Part of a small language model's weights.
Size: width 96, 3 heads of 32, MLP 384 tanh GELU, 1.82M parameters.
Architecture: LayerNorm before each block, learned positions.
Training: a variant of SOAP for these matrices, 113M tokens, 3440 steps.
Each number is 500 + 50 x the weight over the matrix's rms, rounded and kept within 0 to 999. Layers, rows and columns count from 0. Numbers have three digits each.

# down: layer 6 MLP down (transposed), 384x96, rms 0.278, rows 370-383, columns 0-47
# up: layer 6 MLP up, 384x96, rms 0.251, rows 371-383, columns 0-47
down370:518486442466469430512536481426451499483581545388505499525359536490465583478503487519468483468523502425430528491516496601467481434507574436540496
up371:527449440535477490556497482473397553496530468439515432554523513579562556500484532543481469499466481556560538465517551463401451512580524475589439
down371:510555533492535509471491508471529520584503448534554530566443500417477483498471562449453543447495450518505479564490462510559600520426566497523509
up372:472512504474485492411390441477569510447499516514565437454472490540523517509402554482502440508445505493497409477506443414537457515543510390481529
down372:542521519513540476602457567396478460525476572483524494526568516536523518495526519558475515438488484437501490483443475594493621584462579497440485
up373:514498448522494526454482538529609475434474480449504461523607460471503499484469471432482535573550453528506503561506527529441481410394486520431440
down373:481578505501521659470526540478574451510439577453614582575475492499668528496539479477463423429522473509426575562582525509556549492440547473540515
up374:440460524526451507447515458490516436451496458517545489501503520522444478533574552464538489449539472571511567481559502525545440477448611489520487
down374:544520434467461525501499459456539391461402461431442545428467451450577479478425457433490469455469510441503532536502533519548507448447489467629541
up375:511565532498477472458316423541580529524561425575553402447493454454465528459525596497434480565479587542484444532599493458454435491538463531501456
down375:481515532464518499453427477387565466521497481482467454542471574501559453495545496511438558546509539424510476445454507516533465593538532459496553
up376:495533467433516536463515490536557516474572607597463510539470522450477546501480473453559466456435520551532521539548480647380528420488386517472494
down376:464517428551485524535621558439521531443482491461447567487496578490488529519439472470491475486553512530456499544520513576495472483486452511431498
up377:445580508473495428613573489456509493555461517519546527484479385566591499619556522481533498520427432418481604460529380514484480474469537553501601
down377:422465569474572465603495536514445460494493581527570545459543501514572590531564531514486468437446540438478584481604459550538535476491515475541617
up378:526532484502434492494545464566467479586483494585524501467446437499416546400512433437494486634455485471422527393520560443574443419494513536537482
down378:563506448524533497490477555543630489463476610471547518502534505494473496404524520567357487469458482528409459543483441404499454495489450472409502
up379:481373483469421466580426495515562551568535568412527451536429522491473545565495469560578455478564506423548545407457481511500510568493467490468505
down379:475476562420493500605472553574477537474590478443447430516452559491555462493479500565586522405556577452494517514427489501587517463537537483548496
up380:547419527506475478527606478439493575440485521554552486406582521527434523439403435450474498506365429517523431445425594446528478531494504524514418
down380:573488492568591501432581437402570605461553437442492441445452401456560410450452580547514580584431437464449431435556463320480451511554406626444557
up381:527475512441476460536453528504572509540493498456512319502451496559555501399505518480493488617463423571506587431544539446473530457524512514504474
down381:483462544385505509438469430539571546516522522498508486464522480586405542500458507541560488504435537494558698445534513657425471495580527519528496
up382:489537414485486505324535518498546453566503458525487550439549616528531574519551531482469483608494526534454454427557447550438524544493562519469574
down382:485460528443543569508504541524488499516508469517489567491520521361548543498523455461436467520532517552427509515547398569538532490489544459539471
up383:540530491521460449504512588465550464514459515448523491531425469599527530471499475473447468508432481503440492479528485561459526627467547494538559
down383:553522510511473504532498460472450613516574434445459518449595530512530510467526468473512427401511561413531510494489460531428479439520511502523484